config.yaml
n_layer: 14
d_model: 160
n_head: 2
n_kv_head: 2
head_dim: 64
d_mlp: 320
vocab_size: 1175
activation: "swiglu"
norm: "rmsnorm"
norm_place: "pre"
norm_eps: 1e-07
positions: "rope"
rope_base: 13100.0
rope_fraction: 1.0
qk_norm: true
attn_scale: 0.222
bias: "none"
tie_embeddings: false
parallel_block: false
extras: ["some layers without attention", "local attention windows", "paired heads", "gated attention", "exclusive self-attention", "capped logits"]
init: "normal"
init_std_qkv: 0.0319
init_std_o: 0.0357
init_std_up: 0.0319
init_std_down: 0.0
optimizer: "muon"
lr: 0.0122
lr_mult_down: 1.5
beta1: 0.9
lr_head: 0.00861
warmup_steps: 0
schedule: "wsd"
decay_fraction: 0.908
decay_shape: "linear"
final_lr_fraction: 0.1
batch_tokens: [8192, 16384, 24576]
seq_len: 512
doc_mask: true
train_tokens: 95920000
steps: 6427
dataset: "wikipedia_en"
Each number is 128 + 32 x the weight over its row's rms, rounded and kept within 0 to 255. Layers, rows and columns count from 0. The size above them is the row's rms in percent of the matrix's.

# layer 11 MLP gate, 320x160, rms 0.167, rows 259-273, columns 0-159
size [ 98  95  88 104 102  91  99  97  99 100 109  91  93 102  97]
[[147 110  96 106 133 120  86  89 139 141 140 116 163 141 180 159 128 140 155 122 119 167 169 103 175 126 165  73  97  90  83 149  79 145 118 101 153 138 124 116 184 193  89  91  79 145 126 143  91  80 144 187 104 139 140 110  83 157 115  86 119  86 143  99 126 151  82 130 156 181 123 103 117 168 181 164 134 133 157 145 161 125 111 101 101 142 182 132 173 192 136 126 136 166 112 109 121 175 129 124  83 139 115 110 145  59 127 126 192 149  70  92 179 121 177 133 100 184 114  91 177 124 108 153 186  83 121  88 132  77 174  94 132 155  93 162  88 129 104 144 170 138 121 178 115  99 143  91 174 135  77  72 129  88 118 146 142  99 190 157]
 [120 149 126 161 121 164 133 101 104 130 132  93 151  48 140  55 150 175 138 167 164 123 110 143  86 116 162 173  82 108 125 137 152 100 151  41 129  98 172  65 171 121 156 116 171 129 171 117 128 127 133 124 105 145 129  81 104  70 111 144 143 129 129 113 144 153  55 113 128 140 116  99 171 169 115 208 131 127 168 135 192  85 118 119 107 129 142 102 183 156 163 181 119  89 105 104  79 184 123 146 135 138 151 107 145 113 139 128 177 145 121  78 121 180 103  97 107 136  85 136 113 124  68 117 149  83 121 135 133 173 144 132 184 118 157 118 108  91 135  92 132 115  83 118 128  83 144 107  49  94 145  54 131 186  77 121 175 155 137 152]
 [149 183  76 181 120 181 127 136 183 143 164 123  45 154 125 119 114 127  91 125 201 136  87 105  66 111  74 155  97 115 126  96 162 101 109 127 188 130 170 118 150  99  90 141 108  92 128 144 148  67  90 181 108 106 178 102  83 152 114 162 135 118 123  64  98  92 155 126 159 142 105 175 118 135 142 130 135 147 165 110 111 138 118 163 130 136 124  61 198 102  97 140 128  30 153  88 127 132 122  84  92 140 144 112 126 110  90 131 144 105 127  64 123 120 119 130  96 159 100 124  94 156 121 145 123 123 172 178 136 118 152 154 135 141 102  94 106 154  77 146 181  82 154  69 128 111  98 191 102 161 105 136  79 162 176 101  98 125 114  95]
 [124 133 162 175 159  91 100 113 106 122 139 152 120 177 114 209 123 187 108 149 138  81 129  95 161 131 148 108 145  64  71 182 120 130  74 172 107 121 104 138 152 102 104 107 112 112 203 178 119 125  91 111 114 155 196  90 139  76 104 121 120 127 121  92  95  94 109  94 121  95 157 103  98 128 130 167 182 174 115 105 169 153 154 146 181 132  51  96 114  94 124 128  85  70 147 104  93  61 126 126 163  99 156 113 104  88 126  88 150 127 119  97 126 156 105 123 146 140 116 217 112  72  96 123 118  94 202 170 136 124  89 115 154 149 109 118 110 100 147 132 152 189 127  72 124 142 122  99  66  81 120 120  91 129 111 148 149 105 116 160]
 [ 94 187 150 142 116 110  87 194 108 168  66 131 194 148 131 157 138 122 153  72  96 127 127  73  93 196 117 159  82  98 127 157  61 126 114 116 129 109 160 108 118 157 128 143  98 102 165 179 128 204 169 134  80  89 138 140 136  96 101  83 109 116 135  96 143 127 152 113 165 116 128 185 160 185 147 197 145 125  77 114 100  99  58  90 146 127 108 200 131 161 174  87 119 129 133 102 119 116  90 151  82 157 118  80  62 145 109  54 135 131 166 155 114 147 130 120 108 105 131 149 148 119 124 141  90  72 108 151 135 138 142 182 117  71 151 125 159 177  84 123 109 101 134 156 108 106 118 159  96  86 144  90 140 131 155 167 106 129 144  90]
 [127  78 141  76 121  96  98 130  78 114 111 105 173  90 162 126 137 173 140 115 164 197 120 170 104 105 129 167 118 120  68 144  55 186  99 163 143  51 114  86  88 104 122 166 105 141 163  88  84 111  81 136 161 127  72 135 131 142  57 141  92  96 129 117 158 160 155 132  84 140 125 127 159 145 119 167 156 132 109 137 124  52 100 141 169 146 104 106 117 125 106 137 148 111 103 166 157 149 112  94 135 111 125 148 135 117 165 115  37 182  99  52 148 125 116 141 163 140 130  59  99 166 220  73 105 140  66 110 136 123 143 127 136 106 164 106 155 119 116  92  97 127 121 125 160 141 126 153 132 126 129  83  94 155 159  98 149  77 169 140]
 [158 124  87 128 144 118 170 117 171 144 116 126  91 152  79 153 100 127 129 177  76 156 218 122 169 116 128  55 113 144 107 164  91 145 134 152 159 137 132  73 152 119 118  77 100  86 136  76  63  89 162 142 112 115 108 174 122  81 115 103 122 127 192 141 109 118 129 157 143 187 100 124 104 140 121  47  97 127 130 117 113 108 119 118 184 119 105 101 136 120 146 122 115  86  71 111 121 113  96 166 205 106 139 104 140  96  67  91 142  99 101 176  90 170 104 159  91 167 113 188 129 177 134 110 172 193 147 151 119 138 101 125 106  55 108 159 165 180 145 138 142 144 137 175 131  97 124 155  81 120 149 103 150 192 148 150 150 120 170 110]
 [128 173  72  90 119 109  83 130 146  83 147 154 131 202 181 143  76 155 115 172 154 144 175 146 158 107 141 179 126 101 138 189  97 123 101 184 204 135 108 122 132 123 150 138 182 166 109  89  98 121 111  71 120 155 161  92  99 106 108  98 147  94 147 127 124 119 160 116 148 103 106 136 135 142 132  87  54 111 152  92 138 162  91 119 103 120 134  87  90 200 159  75 139 136 192 155  88 118 126 137 128 125 142  96 127 114 112 108  92 130  87 204 120 126 144  84  79 140 124 100  89 110  92  87  91 123 144 117 156 199  97 190 156 114 133 111 106 108 193 120  72 124  79 124 159 117 144 170 170  68 144 142 161 131 112 129  67 140 109 144]
 [165  96 148 107 184  65 124 129 142 151 134 139 101 135 104  99 136  69 183 135 172 132 144 114 129  38  98 154 152 145  82 147 126 112 102 107 111 111 160 122 154  84 132 143 118 169 145 122 142 131 179 135 119 173 174  90 121  90  89 172  48  99 134 139  96 163 131 139 120 106  84  83 140 167 125  88 205 118 138 161 123  88 147  82 152 133 116  63 131 125 183 152 149 170 140 139 108  96 163 160  75 162 191 147 176 153 181 127 156 134 151 131 153 151 156 210 170  72 110 125 187 119 185  77 152 124 123 124 129  65  99 149 111 126  84 186 139 121  89 124 109 126 146 153 174 132 111 152 138 169 143 131 154 119 127 147 132 122 157  71]
 [159 128 188 144 126 115 129  98 124 123  59 165 125 135 130 153 137 101 109 165 163 123 149 134 134  94 137 101 139 103 142 140 113 128  96 137 156 160 150 116 112 108  92 171 108 143 148 176 131 132 119 106 131 130 131 120 120 148 113 160 197 135 135 117  90 181 100  89  84  89  88 117 155 137 147 160 157 178  78 113  21 134  93 167 164 146  93 139 161 130 125 131  97 152 130 125 138  87 126 140 158 130 112 144 113 105 160 127 149 125 143 127 150  68 179 111 210  67 149 101 140  59 102 125  64 107 125  91 137  22 116 156 136 103  50  90 137 138 102  89 152 164  94 189 173 127 153 214 143 142 153 133  77  86 159 115 103 167 134  92]
 [131 108 138 201  99 137  91 164  82 136 109 130  72  95 191  53 130  99 145 161 139 163 114  93  88 159 139 144 130 146 121 183 134  97 144 111  95  75  95 130 115  83 128  90  97 146 122 153 130 151  95 134 142 106 140  83  77 164 150  70 106 100 127 143  80 153  64  96 105 176 148 180 136 123  74 109 123  93 142 146 117 150 134  99 133 166 118 136 127  85 148 129 179 135 160 148 136 112 170 127 162 127 161 202 179 121 147 158 114 158 157  39 157 106  85 118 104  77 111 104 124 124 132 133 180 117 142 113 172 121 168 162  78 178 134 173 164 116 146 196 125 143 155  97 103 193  93  71 110 127 115 120 167 139 163 133 145  96  71 120]
 [190 166 130 137 121 163 119 133 140  87 193  88 184  63 145 156 110 230 125 110 132 165 142  94 134  71 111 124 102 153 115 127 153 152  79 113 115 133 103 128 133 119 176 121  77 147 152 118 137 114 135  92 172 168 122  49 149 146 128 139 124 154 140 106 149 104 163 164 137  84 166 154 162 150 121 105 172 108 155 117 128 110 108 129 159 184 123  93 112 151  85  71 146 130 146 127 165 132  95 141 155 118 159 162 119 127 103 122  88 122 174  75 147 107 134 182 126  95 165  93 138 111 155 125  77 117 181 157 156  87 140 128 153 105  52 108 167 125  99 172 166  75 173  98 190 136 135 138  94 143 122  91  80 140 104  91 156  60 163 200]
 [139  96 153 185 143 122 109  93  93 103  84 144  85 176 107 172  50 139 173 111  34 102 113 176 161 154 102 106 120 122 118 144 105  66 114 108 114 130 114  93  85  79 120  77 153 166 118 129 177 146  93 123 129 135  84  86 125  48 154  76  43  83 120 160 103 127 170  93 151 154 151 151 123 121 155 108  91 145 148  91  76 147 187 131  59 136 122  98 137 138 102 103 148 145  77 101 161 142 162 148 123 149 134 161  95 117 151  90  85 164 117 119 124  75 125  92 175 129 157 134 139 203 138  91 150 110 169 122 186 102  88 136 138 106 169 125 124 135 125 184 152 139 153 151 108 137 128  62 137 143  86 119 156 167 133 123 124 129 123 123]
 [150 164 145  83  99 116 140 110 115 102 138 139 165 218 147 139 117  55 100 144 183 153  95  41  86 110 199  87 152  75 125 108  73 150  72  97 128 135 149 104 116 150 135 134 113 103 168 146  54  97  86  83  98 146 133 152 108 110 158 112 169 167 136 138  72 118 161 111  90 123 140 140 179 118  88 142 152 122 136 123 150 135 148 179 150  51 161 114 122  53 150 180  97 136 119 143 142 138 142 106 125 122 118 129 112 170 171 158 157 136 137 136  81 183 154 133 152  97 116 134 116 168 143 119 133 138 148 100 130 147  94 143 195  65  74  78 148 161 111 118 162 149  95 169 171 106 119 131  61 101  96 140 132 143 120  67 130 135 154 109]
 [ 89 112  98  89 149 107  97  87 149 130 187 111  91  82 148 122 138 187 139 148 114 161 110 132 136 176 168 160 141 179 125 165 155 112  95 147  87 134 211 113 144 160  82 141 127 137 130 144 143 141  86  75  61 149 134  53  85 142  46  63 122  86 151  98 113  90 110 128 165 128  97  99 113 104 136 168  89 132  71 152 129  87 112 100 117 154 155 134 109 160 104 142 145 134 144 161 128 142 130 171  87 125  95  84  71 137 152 153 158 145 159 157  92 126 202 164 159 107 140  72  80 108 192 121 128  90 101 126 115  86 130 157 106 172 102 117 166 143 109 133 105 101  71 104 111 145 173  67 142 162 146  89 116  75 126 142  95  99 139 160]]
# layer 11 MLP up, 320x160, rms 0.184, rows 259-272, columns 0-159
size [100  95 108  99 101  93 110  98 106  96  99  99  89  98]
[[157 140 186 113 129 126  96 152 130  98 188 105 185 170 178 137 191 160 129  82 158 124 106 128 129 139 146 108 107 148 131 105 140 118 135  55 133 157 180 122 105  91 152  89 109 114 125 188 137 128 105 199 124 123 123  75  81  79 117 102 117 135 112 139 139 166  78 146 148 143 167 131 108 138 157 143 171 166 125  93 104  92 192  95 119 137 108 159 199 162  90 140 132 211 149 109  85 188 124 135 178 107 127 119 131 153 119 128 146 125 100 115 205 179 201 171  96 125 101 119  96 104 141 161 168  85 141 124 206  98 135  83 155 117 106 125 117 130 118 146  98  91 106 106 201 113 139 155 170 136 155 168 131 132  93 135 101 184 116  94]
 [169 130 185  75 113 160 122 111 108 140 122 151  94 111  99 147 153  96  38  94 125 135 114 147 173 104 203 102 196 116 123 146 171 181 102 108 137  81 126 200  87 130 121 166 101 124 107 150 107  92 108 137 125 158 139 174 173 137 161  91 114 137 115 117 138  97 140 157 126  91 128 132 146 101  66 143  91  84  98  69 104  91 148 134 152 146 110 128 130 116  72 100 122 161 160 131 118  79 169  86 114  95  74  87 145 182 139  67  63 126 123 147 104 150 188 142 162 148 185 138 132 161  98 168 185 104 121 123 160 138 160 118 109 131 107 104 125 194 136  90  60  92 191 110 129 112 140 135 145 108 180 120 148 145 126  91 126 183 135 154]
 [121 169 107 169 149 166 167 169 117  90  24  70 117 156 147 130 125 124 149 147  88 119  99 144  82 123 155 181 163 119 110 130 123 165 155 131 130 103 152 116 146 147 115 163 104 140  65  80 103 107 114 158 126 204  85 157 120 129 184 121 155 140 112 148 169 125 126 125 120 138 147 125 118  96 108 121 116 158 132 152  82 104 130 121  57  92  45 114 131 177 100 122 124 169  88 171  94 146 139  99 176 148 114  72 111 146 141 141  90 165 187 176 127 145  79 138 124 101 123 172 151 114 131  86  94 100  35 116 122 151 104 154  92 149 158 149 130 111 112 127 130 132 125 138 115 151  88 131  55 148 115 198 107  73 121  68 180 140 119 190]
 [ 44  65  91 209 160  84 113 162 171 108 107 116 166  92 105 152 151  91 120 163 116 155  77 145 144  64 155 127 164  80 150 157 163 148 134 127 109  72 141 101  99 131 118 108 139  81 133 136 171 127 131 106 138 131 101  90 112 134 156 168 157  92 127 119 127 113 130 121 114 143 149 142 112 170 108 180  95 103 142 113 179 154 134 110 106 125 139 145 136 101 137 125 132  93 140 185  77 136 140 123  82 151 105 128 123 141 125 185 117 109 139 103 171 118 124 106 123 156 170  42 107 178  82 120 141  96  55 128  94  76 128 216 157  93 129 163 218 115  94 130 131 102  70 131  92 152 121  67 173 156 143 125 102 148 170 122 102 103 156 172]
 [110 139 128 157 104  82 107 156 163 131 111 127 114 120 114 101 195 113  89 105  75  97 188 169 108 101 129 119 144 100 152  84 142 143 174 110 143 183 149  91  73 151 141 125  90  89 122 217 134 140 121 118 109  90 242  98 115  79 101 115 154 113 151  84 165 120 121 182 134  84 164 109 153 163 160 198 109 159  92 148 103 178 133 163 127 123 163 122 149 149 172 149  85 141 123 187 133  86  59 159  68 143 193 121 122 164 128 122 186 110 145  95 146 142 140 123 113 152 114 111 127 129 143 128 156 168  90 127 131 163 183 148 163 120 152 135 137 129 151 144 155 127 113 122 150 130 103 161 179  87 100 173  99 147 132 128  98 124 139 219]
 [114 140  75 106 104 192 115 119 121  89 223 129  95 119 122 131 188 138 173 146  24 123 127 136 139 129 117 135 124 123 183 123  97  85 145  61 135 158 104 133  77 174  84 145 107 121 150 133 173  86 125 115 154 170  79 114 184 131  98 125 150 165 148 134 131 102  90 134 158 126  61 103 104  87 171  61 129 123 142 172 140  85  97 157 107 126 120 126 129 113  86 125 101 166  94 162 116 137 168 129 146 121 143 133 108 137 193 106 152  94 121 107 164 136 102 125 169 190 115 144 111 176  87  81 104  77  91 102 184 166 136 186 121 141 137 165  72 123 159 104 118 156 158 154 149 102 115  79  75  77 122 145 132 148 147 142 162 184 122 140]
 [130 139  78 158 129 120 133 148 124 151 205 140 104 146 161  90 147 158 155 123  73 179 188  77 116  97 115 144 100 178  88 112 136 133 159  83 118 130 137  49  86 112  96 131 122 105 159 143  89 118  80 235 151 163 135 117 142  90 102  94 124  96 153 189 137  74 130  79 190  96 157 156 104 103  86  72 118 120 126 133 103  92 106 104  87 121 196 110 145 137  90 123 100 121 163 131 115 189 113 130 105 173 184 101 137  60 107 152 122 118 146 151 128 139 140 137 135 119  97 108 124 102 154 124 123 133 130 144 116  92 125 118 117  81 115 127 138  64 162  87  92  92  63 146 136 132  96  90  64 108 174  93  92 139 177 104 155  77 140 137]
 [ 73 175 100 119 175 160 100 153 144 134 187 108 176 214  84 102 158 126 122 109 183 129 130 133  75 111 127  84 129 115 189 122 165 112  81  75 114 133 125 173  74  90 106 138 132 121 127 135 103 109  74 159 103 204 109 111 213 150 139 135  86 156  76 182 128 138 150 119 125 116 128 154 138 109 116 148 131 109 191 129 128 131 143  93 158 143 108 153 109 165 114 156 179 100 130  83  99 158 104 105 152 104 169 110 140 144 176 136 104 169 148  84 188 106  99 162 148 137 113 123 103 127 121 158 127 100  69 119 163 120 105 101  57 125 135 157 138  95 181 132 112 113 107 103 165 141 185 150 101 154  96 163 119 179 128 109 146 102  31 105]
 [123  89 156  96 135 146 117 114 107 115  93 134 138 145 166 143 116 123 106 151 155  58 175 169 102 121 140  90  77 150 106 108 104 127 136 121  80  69 145 148 118 109  92  86 128 143 110 119  52 158 101 147  82 127 108 135 143 127 148 132  76  76 104 128 124 165 160 105 162 171 169 117 175 138 160 125 134 175 125  92 132 169  79 107 120 185 103 111 121 157 166 121 120 104 135 115 110 113 132  47 131 182  94 126 140 160  88 193 137 126 144  96  60 147 123 115 131  72 120 150  54  84  89 155 153 128 137 108 136 163 155  75 147 113 144  76 160 151  78 132  85 124  87 180  71 136  52 102 123 135 189 113  54 141 128 188 141 102  88 106]
 [125 168 137 162 150 185  92 133 126  93 222 140 165 137 101 155  93  97 153  85 128  98 123 108 145 148  77 129 159 151 150 104 125 158 106 161 126 111 132  93  93 168  98 111  84 124  79 100 128 168 128 133 136  96 115 116 125 173 106 146 114 142 119 134  61  80 139 170  96 196 126 173 108 145 134  50 132 182 142 131 189  89 193 121 203 144 159 141 171 148 108 119  80 145 108  97 108 166 127 150  85  61 108 141 103 155 136 136 121 138 110 155  83 116  80 134 151 165  98 205  60 139 152 208 150 139 149 133 132 137 107 160 128 145 141 164 112  96  77 130  80 112 130 163 139 120 129 103 136 133 126  80 165 136 140 140  55 152 114 171]
 [135 118 131 120 153 145 103  68 117 140 130  77 196  89  97 145 156 109 120  93 115  84 104 119 190 139 124  85 128  86 122  99 176 127 154  74  31 171 154 118 129 162 153 152 137 125 176 130  73 134  89  95 142 136 133 198 140 140  75 153 111 121  39  96  80 120 126 131 115 104 200  83 161 132 133 162 115 131 142 128 166 100 156  74 101 101 143 126 115 150 123  82 128 115  77 154 121 113 155 141 109 142 151  70 118 157 181 144 120  97 117 136 163 114 143 152 188 113 121 137 175 150 111 103 124 123 128 125 149 129  92 103 158  81 149  64  97  98 135 114 145 118 131 120 113  85 153 162 134 217 137  31 149 106 132 115  59 118 109 111]
 [100  55 148 159 155 148 150 142 170  81  71 141 132 111 166 132 126 119 169 125 138  95 131 147 134  69  71 136 145 128 118  78 165 160 175 145 101 129 139 130 191  96 140 109 123 139  98 127 142  57 121 118 111  95 121 143 130 164 135 144 106 111 147 176 126 105 133 117 232 157 140 139  67 168 123 145 109 172 151 147  85 173 119 145 123  58 154 125 162 117 175 131 137 148 139  75 156 141 159 107  93 174 110 139 101 145 148 116 236 144  51 114 161 135 114 100 157 137  74 131 131 153 138 163  99 123  86  79  81 157 101 117  89 152  86  93  86  98 124 118  94 119 136 107 136  89 108  95 176 110 167 124 110  57  69 129 113 145 109  98]
 [147 152 162 123 114 114 151 133 177 144 184 110 170 112 142 115  75 103 142 136 184  69 127 139 115 152 106  52 133 161 112 126 123 160  89 197 152 132 162 124 125 133 153 105 118 154 191 114 121 134 107  77 106 156 143 114 114 154 131 114 124  57 106  96  82 147 130 202 127 106 147 136 214 170 106 114  52 189 114 113  79  82 212 174 117 111  57 122 163 134 114 121 119 127  95 105 131 159 163 152 151 148 135 119 149 110 182 104 131 140  90 153 119 159 188  87 117 104  92  89 153 167 121 149 109 174 149 120 183 155 152 126 180 151 161 129 166 120 171  97 146 161 146 144 182 122  82  90 126 164 118 127 133 141 104 100  69 162 138 134]
 [129 189 122 115 143 132 163  99 120 139 181 173  99  78 130 160 136 110 120  70 124 178 146 157 107  80 177 111 151 179 146 124 181  88  97 137 139 143  93 159  93 148  93 110  88 172 135 168 140 130  87 145  87  79 125 163  94 169 147 154 100 151 162 133  74 135 134 136 158 176 147  79  74 121 155 128  91  83 181 126 142 118 179 153  63 115 126  85 131 111  69 126 129 101 147 152 129 181  84 170 145 110 104 151  92 209 122 119 138  76 162 138 132 144 190 121 173 123 177  59 117 100 116 134 122 151  96 145 160  88 157 154  31  99 151  87 115 141 130 133 113 161 118 122 149  96 151 148 147 130 141 157 133 145 209 131 116 105 104 150]]
# layer 11 MLP down (transposed), 320x160, rms 0.19, rows 259-272, columns 0-159
size [ 96  91 100  98 104  91 106 102 101  95 102  94  94 100]
[[135 125 121  89 147 184 154 158  69 159 146  64 169 129 105 140 127 175 140 110 143 118 140  83 162 108 148 146 154 190 172 130 101  90 179 159 178 168 151  96 154 159 167 148 164 113 129 171 107 109 183 185 150 155  98  95  90 129 160  92 142  96 123  85 187 111  79 148 124 152 146  96 174  83 146 161 129 159 157 101 114 151 146 125 169 143 106 131 136 126 150 125 181 166 140 157 104 114  81  95 139  82  83 132 125 145 113 125 164 123 109 119 107  97  52 151 124  54 138 125 136 138 173 196  94 101  81 177 122 100 144 126  67 159 114 129 125 121  97 147  67 101  86 141 193 159 103 122 124 156 108 161 168  73 147 133 120  61 115 168]
 [ 90 173 145  95 100 157 121 120 106 108 126 121 107 155 125 136  79 130 186 151 164 113 152 106 137 148  87 101  85 121 140 172 105 121  99 122 136 152 140 112 103 198 147 119 157 142 182 139 125 132 154 151 137  98  86 128 101 104 122  96 112 101 180 173 110 181 143 103  97 111 114  99  79 148 141 170  96 137 184 140 122 153 100 176 105  76 210 119  95 148 132  98 144 104 113  97  92 159 112 105  97  97 128 146 118 106 114 191 102 216 198  80 153 141 158 177 157  43 150 135  57 162 147 154 168 118 182 124 113 117 102  79  83  91 146 175  94 124 183 162 123 106 146 168  78 127 122 127  80  84 140 172  78 131 126 152 163 123 144 118]
 [112  95 143 150 144 125 110  63 178 111 143 149  85  82  92 110 137 144  86  98 178 149 138  97 156 117 167 164 160 111 142 126  85 125 154 134 169 140 190 122 117  88 138 193 140 123 149 144 114 107 190  96 126 106 207 159 159 153 122 142 103 139 150 126 149 179  62 123 122 129 115 100 102 177 137 123 152  80 137 155 139 181 134 102 166 116 174 144 126  89 125  80 107 130 146  96 165 122 146 142 113 164 107 147 153 107  81 123 133  83 106 142 119 144 184 173 100 166 112  85 158 126 119 166 192 152 190 105 149 143 161  76  96 135  83 120  74 169  92 135 142 129 125 108 156  57 152 172 151 107 140  39 158 137  86 151  91 121 213 101]
 [ 84 129 128  85  94 132 122 170 116 163 125 109 132 128  81 117  85  89 111 167  93  79 136 119 126 138 180 106  38  84 169 153 100  99 187 144 136 122  85 147 154 133 108 100  84  83 141 137 170 125 135 119 127  83 177  38 131 106  60 159 104 140 201 106 144  85 125 135  91 141 123 144  86 128 114 113 187 153 142 114  75 159 141 176 163 169 119 122 158 147 131  94 135 109  82 143 150 109 135 123 117 113 149  82 133 164  57 122 156 146 144 186 140 183 139 103 116 144  72 148 114 124 132 117 148 121 121  65 117  77 151 120 156 128  95 102 148 141 121  79  76  90 126 178 144 189 184  95  67 118 113 155 115 145  98 154  96 185 133 140]
 [122  78 190 138 111 118  74 138 184 155 183 127 153 147  97 149 115 158 124 152  91 112 123 139 171 118 133 104  74 125 154 148 203 104  67 104  75 108  97 131  95 175 153 110  84 145 128 112 152  62 121 128  99 108 140 109 113 146 141  78 125 123 154  97  62 148  94 157 119 102 126 114 107 139 144 157 168 147 177  74 174 104  60 147 119 125  95 114 132 150 122  78 160 162 119 145 118 159 179 100  94 104 200 122 117 121 100  65  87  99 120 109 164 206 124 154 116 128 129 178 175 106  78 171 140 157  36 123 123  96 131 143 178 131 152  63  79  95 144 123 112 114 176 129 131 119 129 123 143 148 139 162 135 161 154  75 103 155 105 115]
 [130 101 179 116 129 112 140  91 155 132  95 127 173 149 115  90 154 181 117 126 136 152 191 136  84 115 184 153 169 124 120 109 122 137  87 138  89 105 137  97 130 122  92 177 101 144  54 117 167 124 172 150 126  51 119  65  99 111 175 121  88 164 159 133  95 137 214 114 137  78 114 151 126 160 151 182 119 113 157  67 101 152 150 106 148 121 122 148 100 124 165 111 134 114 135 135 159  93 128 165  83 111  97 113 168 139 115 147 118  29 140 162 104 112 168 147  76  80  90  87 153  68 143 119 126 150  46  82 124 135 122  97 151 171  89 177 135 119  88 160 174 174 148 127 187 138 101  90 174 114 118 143  95 125 128 123 118 102  87 118]
 [103 168 122 103 109 149 172 136 143 167 105 135 150 145 122 164 121 169 103 145 115 154  88 144 122  98 181  73 127 112 120 123 124 133 164  81 145 149 136 149 156 106 120 132 116  76 118 122 125 111 118 124 118 155 134 146 148  89 151 116 104 134 147 187  98   0 121 119 154 121 136 131 118 104 114 133 126 163 125 150 111 123 107 160 110 124 146 207 130 132 135  89 142 147 138 155 123 141  92 151 144 128 125 124 107 139 163 128 131   0  93 160 139 182  74 136 119 108 116 162 161 136  95 149 190 180  95 112 143 135 126  89  99 105 139 118 136 110 106 170 164 152 140 177 162 137 135 145 120  86 179 159 139 168 118 158 134 164 152 125]
 [154 113 125 126  41 124 147 192  99 128  60 178 140 145 126  91 120 133 112 131  83  89 151 146 186 149 100 113 124  68 105  79 133 125 117 168 138 114  61 172 156 130  96 169 120 153 159 118 136  84 200 123 159  96 184 120 113 154 105  98 121 133 142 104 117 157 127 159 177 159 154 108 110  93 133 121 104 116 122 107 147 124 121 140 160 113  79  90 162 108 115  73 134 129 156 157 178  86 107 122 136 104 105 108 170 158 110 187  85 178 101 152 107 130 170  65 119  67 139 140 141 101 133  95 177 137 151 112 107 122 152  58 139 171  79  86 105 105  85 120 123 135  73  88 192 104 162 175 123 153 134  97 154 129 134  64  87 120 145 191]
 [ 84 124  89 155 112 130 111 139 105 148 147 132 103 190 133 152 137 142 171 155 126  79 178 123 104 105 179 163 106  87 101 161 113 126  74 121  95 110 100 145 137  57  93 125 160  90 101 141 145  96  88 122 148 113 123 134 147 151 128 157 156 173 163 127 104 107 126 109  56 168  77  96 117 115 154 161 149 129  78 147 149 133  76  99 132 159 152 155 255 161 193 170 127 150 131 104 153 194 137 129 173  88 147 128 133 164 148 122 152 143 132 100 123 174 118 166 120  77 128 101 140 147 100 134 122 143 100 138  75 189 113 126 120 150 109 157  80 148 169 137 125 119 156 165  69 195 148 137  78 120 161  65  94 106 144  65 132  78 137 117]
 [102 134  99 126 141 107 125  64 110 162  92 138  97 151  82 104 116 188 122  80 125 110 160 103 122 120 179 109  83 115 116 107 157 135 152 101 140  94 125 111 136 144  89 185 125 131 129 125 151 135  61 147 144 171 155 136 174 107 191 151 198 165 187 116 117 153 126 127 142 125 145 175 156  97 171 152 202 109 173 117 118 142 115 130 162 139 141 116 211  52 137 139 154 157 152 124 180 107 186 181 159 144 126 183  99 172 169  77 129  88 141 115 122 109 122 128 199 156 172 118 179 120  96 104 147 104 123 108 114 130  81 103 175 171 129 132 144 103 153 117 119 130 138 133 114 152  84 108  79 190 115 127  54 160 166 130 161 163  74  90]
 [ 95 147  91 119 102  81 146 109 136 146 161 178 154  93 192 141 189 131 161 122 187 151 142 171  97 176 103 144 125  73 134 182 124 112 147 130 182  90 130 112 172 103 158 186 169 100 146  94 148  90 143 161 130 111 121  89 153  95 173  75  93 116 128 189 144  79 129 128 161  99 140 150 108 108 112 116 100 165 223 143 121  88 142  93 157 147 200 130 132 112 110 147  51 130 128 135 104 138 145 143 123 160 120 190 101  85 135 109  82 143 111 103 166 145 129 205 173  92 143 134 181 123 107 105 107 136  99 102 127 152 186  92  71 149  83 117 156 176 153 130 134 114 149 126 124 114 135 187 111 127 178 137 110 166 163  93 169 150  92 123]
 [134 162 113  75 132 171 171 119 138 112 166 102 136 160 125  62 162 168 165 152 174 122 179 162  95 110 115 138 172 138  74 148 150 157  90  65 168  57 133 150 157 103 125 135 154 135 110 118  82 129 146 157 100 163  90  90 108 145 171 147 108 155 165  99 115 125 128  91  87 147 114 107 156 103 120 190 177  69 145 122 162  97 113 117 122 108 128 105 138 142 179 152 150 189 146 161 207  97 111 101 133 142 158 162  68 162  45  83 152 161 149 143  71 119 110 198 106  82 111 103 112 118  76 107 148 152 100 203 141 132  94 133 122 128 109 155  80 152 123  95  89 124 107  79 109 143 106 117 169  97 116 168  88 119 129 111 152  76 120 132]
 [153 168 127 112 128 139  79 155  87 121  79 108 152 121 167 112 110 158 123 172 177 156 108  94 139 120  98 146 132 123 128 116 106 110  92 181 115 145 102 197 135 115 131 122 156 123  94 134 138  66 146 174  99  83 128 112 169  92 125  98 128 155  81 111  82 170 130  63 123 118 189  90  97  73 189 163 158  85 136 109 104 150 116 163  93 100 159  96 195  98  68 111 123 152 153  77 122 151  37 157 119  76  57 141 118 135 131 223 129 179 138 150 128 167 113 160 131 157 112 152 140 153 109 144 163 163 106 163  61 131 126 120 113 116 138 172 125 166 134 139 160 131 158 155 163 171 178  93 112  87 115  86  82 136 131 109 127 163 147 156]
 [109 168 155 144  81  89 113 144 105 120 140 101 152 120 137 117 121 132 127 155 123 144 140 126 140 147  87 101 130 163 109 128 111 143 163 104  91 140 153 119 106 146 141  91 139 200 151  91 144 126 133 132 139 114 171 116 155  64 179 144 107 158 153 164 157 126 157  83   0  64 181  90  77 102 110 164 161 158 113 144 123 211 102  74 170 132 183 179 126 144 118 171 102 121 109 118  97 125  46 145 161 113 134 123 101  68 120 106  95  98 130  77  79 177  81 180 125 147 146 127 135 118 103  91 149 133 106 104  75  83 141 142 154 133 184 174 155 156 136 145 149 134 142 150 101 154 172 148 166 161 100 126 108 163 141  96 162  81  75 122]]